python train.py --num_hidden_layers=11 --hidden_size=768 --num_attention_heads=6 --num_key_value_heads=2 --head_dim=128 --intermediate_size=2048 --vocab_size=9484 --hidden_act="swiglu" --norm="rmsnorm" --norm_place="pre" --norm_eps=1e-06 --positions="rope" --rope_theta=10000.0 --rope_fraction=1.0 --qk_norm=true --attn_scale=0.0884 --bias="none" --tie_word_embeddings=false --parallel_block=false --init="normal" --init_std_qkv=0.0262 --init_std_o=0.0 --init_std_up=0.0262 --init_std_down=0.0 --optimizer="soap_variant" --learning_rate=0.00377 --beta1=0.95 --beta2=0.95 --weight_decay=0.08 --lr_head=0.00597 --warmup_steps=41 --schedule="wsd" --decay_fraction=1.0 --decay_shape="linear" --final_lr_fraction=0.0 --batch_tokens=262144 --max_seq_len=2048 --doc_mask=false --train_tokens=1100000000 --max_steps=4197 --dataset="wikipedia_en"
Each number is 200 + 20 x the weight over its row's rms, rounded and kept within 0 to 999. Layers, rows and columns count from 0. The size before them is the row's rms in percent of the matrix's.

# layer 4 MLP down (transposed), 2048x768, rms 0.085, rows 1191-1202, columns 672-767
102,198,178,162,210,204,191,204,197,197,222,214,212,235,207,171,175,189,223,198,200,224,203,167,230,177,223,211,228,198,220,204,217,221,186,185,222,216,178,182,246,181,221,134,220,163,229,213,236,217,179,174,191,184,198,188,181,188,182,208,177,217,190,211,202,192,184,181,190,214,213,208,186,215,233,191,165,197,185,211,183,227,210,202,187,198,226,220,197,167,193,173,177,171,190,249,220
100,222,227,198,176,205,173,169,245,177,199,191,210,228,169,202,187,180,212,166,198,217,192,204,197,234,182,218,166,193,213,237,196,235,195,212,185,209,201,186,205,212,189,208,235,205,203,193,208,226,202,249,152,191,198,180,210,203,165,204,188,221,218,174,163,200,183,215,197,188,232,213,213,199,211,202,157,239,200,196,211,214,216,184,211,218,176,203,186,154,156,193,201,196,218,218,203
099,196,213,206,229,205,203,211,182,185,220,206,218,191,196,186,195,192,243,203,216,228,208,202,207,197,189,180,199,176,200,175,185,199,219,203,202,213,199,180,159,189,206,205,205,206,214,217,164,208,185,186,181,218,180,187,228,181,210,198,159,177,216,180,219,189,220,195,228,238,181,197,224,209,189,162,217,207,170,192,189,206,220,221,224,180,186,190,187,224,223,238,191,192,193,188,235
102,166,236,204,216,212,213,160,183,189,206,225,172,201,213,197,201,186,207,202,224,224,196,185,217,178,188,184,193,172,214,233,235,202,207,199,184,205,213,223,234,200,198,208,171,194,210,162,227,180,170,191,226,199,193,218,222,194,200,219,203,191,185,184,227,232,217,217,218,210,221,221,171,177,209,182,197,224,227,225,174,193,219,207,211,191,219,188,200,180,210,186,165,207,190,205,168
100,212,166,186,211,267,203,193,194,216,220,192,243,215,186,202,219,191,199,222,187,193,176,226,208,217,163,204,221,196,216,171,197,224,219,210,192,209,163,216,178,213,205,197,232,232,219,220,201,158,217,208,210,211,182,192,208,203,190,215,192,191,178,236,194,192,244,208,210,175,191,177,188,204,181,198,181,223,185,207,184,196,194,214,190,200,184,224,193,222,183,189,187,223,211,224,204
102,231,200,198,198,186,203,227,209,220,166,202,165,156,220,203,200,194,211,187,186,170,197,199,219,201,213,207,190,191,256,158,165,183,205,193,192,211,203,201,223,173,188,207,199,192,183,193,227,190,206,182,177,207,182,194,182,174,167,208,188,182,188,217,181,242,212,219,162,199,184,175,191,214,234,197,184,143,192,181,194,199,210,213,232,174,242,209,222,200,157,205,220,227,219,210,215
102,202,202,149,203,219,212,234,191,186,195,174,196,225,199,226,177,195,226,208,169,192,183,177,187,194,204,204,182,224,222,203,184,203,195,204,209,205,206,201,225,200,232,210,210,202,204,177,190,186,186,221,170,207,215,163,183,184,199,217,185,163,170,186,189,172,193,202,231,172,203,175,202,244,194,214,224,193,162,157,220,173,181,218,204,194,198,194,227,171,146,166,234,221,208,199,180
098,230,203,208,175,211,216,190,189,200,222,197,201,216,180,205,193,179,225,224,218,253,165,185,218,186,179,217,198,200,210,219,215,243,197,247,180,218,218,197,254,209,229,194,165,200,201,209,235,187,215,209,214,213,201,215,220,176,229,228,203,190,192,196,187,222,181,200,182,218,216,204,212,212,158,174,181,205,200,160,143,201,181,186,176,216,220,179,226,178,186,201,208,190,219,179,218
102,159,225,219,209,170,219,183,215,211,162,175,158,178,202,194,193,202,227,220,216,186,220,202,191,246,246,194,192,206,163,195,208,241,206,147,183,218,197,188,240,170,210,203,198,238,226,193,190,159,202,225,215,224,219,176,182,182,205,228,200,217,201,225,171,195,168,168,202,207,216,213,213,178,218,202,206,222,158,168,215,150,182,237,168,214,227,205,205,207,209,213,221,153,183,173,214
104,179,209,192,225,173,206,191,225,211,199,219,187,232,206,179,196,238,179,177,187,206,214,177,183,187,196,200,216,170,171,203,182,214,192,184,238,209,225,183,181,204,225,217,195,178,238,278,203,202,185,216,170,170,192,182,211,202,167,199,211,201,218,184,236,183,192,175,215,206,218,175,199,219,206,212,184,195,180,217,185,232,213,206,229,216,204,214,232,201,218,194,206,198,220,183,162
096,208,178,193,160,173,167,174,187,218,182,204,195,202,193,214,219,215,193,212,185,206,221,192,226,210,222,201,214,209,218,189,185,228,212,187,217,210,228,182,171,203,217,195,220,221,193,182,205,213,217,233,158,207,212,175,219,175,166,210,191,158,218,223,171,222,173,226,219,216,190,228,202,232,228,199,211,191,214,220,215,187,188,205,205,196,182,200,168,217,207,191,190,213,223,215,193
097,202,196,209,221,202,213,177,221,187,228,179,226,212,184,203,180,199,223,197,213,221,235,208,184,191,180,214,226,208,203,206,178,183,196,185,217,223,223,221,207,205,188,223,211,244,202,204,212,222,149,170,159,205,209,192,216,239,182,221,194,218,210,218,210,169,210,215,193,190,193,207,227,204,186,202,211,248,171,168,229,217,214,212,201,184,199,192,207,167,180,213,228,158,219,216,252
# layer 4 MLP gate, 2048x768, rms 0.0861, rows 1192-1202, columns 672-767
099,203,227,205,190,185,157,234,200,182,209,241,205,210,197,213,201,227,200,198,240,218,197,209,228,196,247,198,192,218,189,215,160,173,201,200,205,222,169,190,249,228,178,205,200,213,221,219,229,215,203,196,206,200,194,228,219,184,218,195,206,190,208,205,187,178,227,206,189,167,203,225,160,191,180,205,208,195,202,187,184,219,207,185,183,224,196,162,208,182,173,207,190,188,191,212,205
104,211,215,214,207,195,195,183,209,196,202,179,205,202,179,194,200,195,224,219,190,206,197,258,182,173,188,206,222,200,207,196,197,205,206,210,204,190,214,197,144,183,198,172,177,216,219,193,171,212,174,223,182,181,204,188,218,177,173,199,178,170,201,236,226,203,207,204,205,238,220,166,209,233,192,183,222,205,206,231,192,183,235,194,236,207,254,206,193,217,200,184,196,226,167,201,203
099,174,230,205,209,166,196,226,181,189,195,222,207,234,207,173,226,208,206,215,189,206,197,185,185,189,197,193,202,176,201,225,190,174,195,166,194,164,186,209,215,197,264,187,211,248,218,183,211,202,199,222,201,203,189,211,204,169,141,194,181,186,193,184,193,213,211,175,235,215,223,200,183,199,210,171,184,187,209,226,181,208,179,185,186,165,191,217,222,198,164,190,193,183,192,194,213
091,218,218,198,189,193,207,195,227,210,197,165,214,228,241,194,192,178,195,229,246,200,188,217,237,186,196,200,211,241,210,199,164,179,174,182,218,194,176,234,171,191,183,215,198,222,248,226,219,192,227,222,175,211,192,203,186,188,195,219,213,215,200,187,216,187,215,220,195,187,244,179,210,229,208,175,165,216,232,175,204,186,243,197,183,186,213,184,199,208,190,173,197,250,195,215,229
101,213,233,200,213,248,195,212,202,185,171,207,187,185,211,214,206,224,201,201,195,175,213,214,226,194,224,211,179,215,221,200,197,189,189,171,206,189,210,139,184,219,189,189,186,182,155,214,195,200,174,210,207,190,163,204,221,198,197,202,216,221,156,195,212,191,187,176,177,187,178,212,226,168,190,185,235,218,224,220,221,237,213,227,205,224,229,165,224,203,168,185,243,154,215,210,209
103,200,224,179,198,190,220,224,182,157,213,208,210,208,210,194,214,204,229,166,145,245,191,218,220,195,201,190,213,196,214,201,225,223,201,230,194,185,202,190,205,226,193,233,221,221,201,183,203,206,182,221,191,185,193,231,226,192,223,224,157,185,193,190,204,184,190,232,202,183,185,195,213,234,202,206,160,193,221,210,207,140,195,202,185,220,212,203,211,212,198,180,226,208,194,223,217
100,219,226,190,201,170,212,195,206,196,181,196,181,213,200,162,169,184,194,205,196,192,202,206,205,185,189,174,169,224,178,217,216,227,211,209,195,192,200,187,180,188,183,182,224,203,225,187,171,212,211,233,192,165,192,184,202,212,180,186,183,188,196,205,201,196,235,199,180,190,154,188,205,229,210,212,211,226,186,249,220,211,204,237,188,229,209,181,209,141,180,208,203,210,206,171,217
096,204,172,175,212,212,218,152,212,170,176,221,210,173,177,215,193,192,215,178,203,202,190,201,198,214,200,227,194,168,191,203,218,239,174,235,191,193,203,224,187,209,221,210,209,236,172,200,168,192,190,199,218,199,204,226,205,193,208,181,190,207,209,212,186,233,190,195,194,190,201,202,175,224,171,183,198,170,178,172,177,218,190,183,163,188,195,174,201,218,178,227,215,196,202,230,192
100,210,214,165,198,191,217,156,193,212,207,221,207,187,218,224,209,183,183,189,173,230,199,243,217,197,227,200,229,198,163,217,182,225,196,219,164,195,168,220,230,212,205,186,201,184,212,199,201,169,226,202,204,177,179,169,210,189,213,178,183,244,192,187,184,177,208,220,191,151,261,230,224,233,183,187,182,180,200,187,220,217,233,226,205,199,191,217,196,188,178,226,183,184,219,183,227
098,209,181,215,206,210,214,179,187,208,208,212,198,216,225,224,224,179,199,202,206,200,214,241,183,195,190,193,190,208,220,219,197,232,169,207,185,196,195,217,167,225,166,206,216,166,231,210,201,176,171,186,236,208,206,214,189,187,207,164,212,216,196,198,183,195,214,206,172,194,209,187,191,200,199,194,169,160,200,219,187,178,204,207,183,197,257,188,199,183,181,223,160,173,205,210,230
101,208,202,159,201,202,217,186,210,195,213,214,206,209,230,228,204,211,198,215,188,192,187,154,199,195,219,165,203,227,223,230,187,213,201,218,189,209,224,192,223,181,221,196,167,197,163,193,190,207,209,176,193,204,203,200,208,194,211,202,179,157,179,191,199,172,200,210,209,192,198,184,188,212,194,203,199,166,203,161,211,199,211,210,206,240,196,177,203,214,219,208,194,188,224,252,189
# layer 4 MLP up, 2048x768, rms 0.0889, rows 1192-1202, columns 672-767
100,175,156,210,172,186,213,209,236,217,197,202,238,214,178,227,217,211,213,208,190,203,220,200,221,220,204,208,185,197,202,205,182,220,219,194,225,200,176,182,212,164,213,206,203,177,206,232,236,260,206,226,189,207,198,216,196,208,202,168,168,201,216,162,205,168,193,227,225,204,186,196,201,182,199,191,188,214,233,193,184,208,200,193,199,207,220,208,217,200,191,169,205,210,213,209,199
099,224,208,197,209,181,187,184,196,234,186,202,169,213,174,244,188,217,169,215,185,207,216,215,213,191,205,207,192,225,177,213,162,218,181,222,240,198,188,234,212,197,199,210,191,195,167,197,189,207,195,198,227,236,228,158,194,213,189,210,209,218,183,186,192,229,217,218,188,190,196,229,199,199,190,177,167,171,209,211,182,193,211,179,169,175,190,216,204,194,197,217,221,189,208,219,174
100,217,200,223,173,178,173,206,254,210,193,133,208,178,208,193,218,209,193,223,190,191,210,196,221,190,176,170,206,232,228,195,155,191,242,208,200,202,149,196,196,193,181,192,204,185,240,189,200,228,164,184,209,246,222,223,200,191,194,208,212,194,202,164,216,218,185,214,194,198,205,211,207,173,196,194,219,198,218,199,179,157,179,185,213,209,188,170,209,177,187,201,217,183,184,192,198
097,216,213,249,184,199,218,210,215,233,218,166,237,205,209,171,183,164,192,223,174,195,202,211,205,196,170,203,255,188,236,218,191,206,208,200,217,182,180,218,174,196,201,198,208,188,228,200,195,191,221,255,197,216,198,215,162,191,188,226,176,211,197,213,217,170,175,191,213,202,216,212,188,215,200,180,204,223,213,170,213,214,235,188,190,205,182,203,203,194,180,192,220,242,204,180,202
102,192,229,182,227,169,212,189,181,235,179,212,200,193,204,190,217,203,226,230,175,167,206,166,205,219,195,190,195,207,179,216,180,229,230,211,219,195,163,220,242,170,180,167,222,190,187,165,199,210,151,153,213,219,166,211,184,195,185,217,220,168,197,170,178,184,213,196,214,208,183,202,204,199,187,191,203,194,217,197,217,178,200,190,202,192,199,199,185,182,190,164,186,175,215,203,179
105,213,186,187,205,212,200,221,197,225,163,219,225,206,207,244,194,235,198,197,212,210,210,205,186,184,196,186,230,224,193,222,202,199,201,210,202,188,224,220,211,191,213,181,208,203,174,196,183,182,214,229,185,204,227,218,240,202,188,226,224,196,211,202,184,188,229,202,174,210,195,202,229,181,215,203,177,196,192,238,228,205,211,209,200,229,205,173,203,255,188,138,186,197,171,218,196
098,196,212,215,223,226,217,198,200,184,219,153,188,155,192,198,215,174,201,222,178,188,190,206,219,202,185,205,226,223,218,164,219,208,192,201,214,181,171,230,213,187,191,185,168,210,206,192,190,214,199,176,190,181,196,211,213,197,221,219,181,203,175,175,213,228,183,247,149,235,208,183,236,218,191,214,196,202,170,219,210,210,238,204,177,185,196,155,197,187,219,185,195,202,245,176,174
095,178,197,231,245,218,192,188,229,197,157,242,204,206,219,198,167,181,213,168,207,202,198,212,198,183,225,192,204,213,213,178,170,216,217,216,239,217,192,213,180,221,169,216,211,195,186,209,180,191,153,241,206,193,178,228,148,184,240,192,199,187,207,201,153,201,180,219,199,200,207,235,144,210,207,197,228,178,186,176,196,193,195,209,179,194,184,193,198,184,190,211,217,234,155,204,191
100,169,167,188,182,246,160,205,184,201,202,177,213,199,223,212,208,220,185,214,191,186,196,207,225,202,209,215,237,196,231,202,204,164,246,197,207,169,183,237,208,236,157,206,195,177,238,168,202,206,216,205,211,207,209,212,220,219,193,209,206,183,201,186,182,237,223,202,234,258,175,176,203,218,191,178,227,224,194,188,208,198,229,182,202,170,212,205,183,208,194,217,215,194,197,212,203
096,204,187,189,214,189,199,203,207,238,188,219,218,197,193,218,181,185,182,213,226,201,210,193,180,194,158,188,207,182,186,171,129,201,220,220,217,240,179,222,152,196,235,207,183,202,223,229,202,213,203,175,229,201,227,164,177,237,193,211,221,204,199,185,185,177,243,218,182,188,210,165,206,226,210,210,198,192,228,175,213,185,213,181,209,194,223,217,190,190,197,224,248,243,199,211,198
096,183,121,219,227,206,247,196,223,219,217,223,205,208,181,199,178,215,174,214,191,225,219,214,193,180,161,193,240,209,182,214,189,188,211,229,201,224,206,152,194,206,195,219,247,199,183,162,223,199,178,156,185,177,190,181,176,219,208,220,213,204,221,197,162,234,216,208,214,213,199,181,159,224,205,205,233,198,190,218,180,174,232,193,189,208,172,204,216,190,169,188,214,198,231,188,200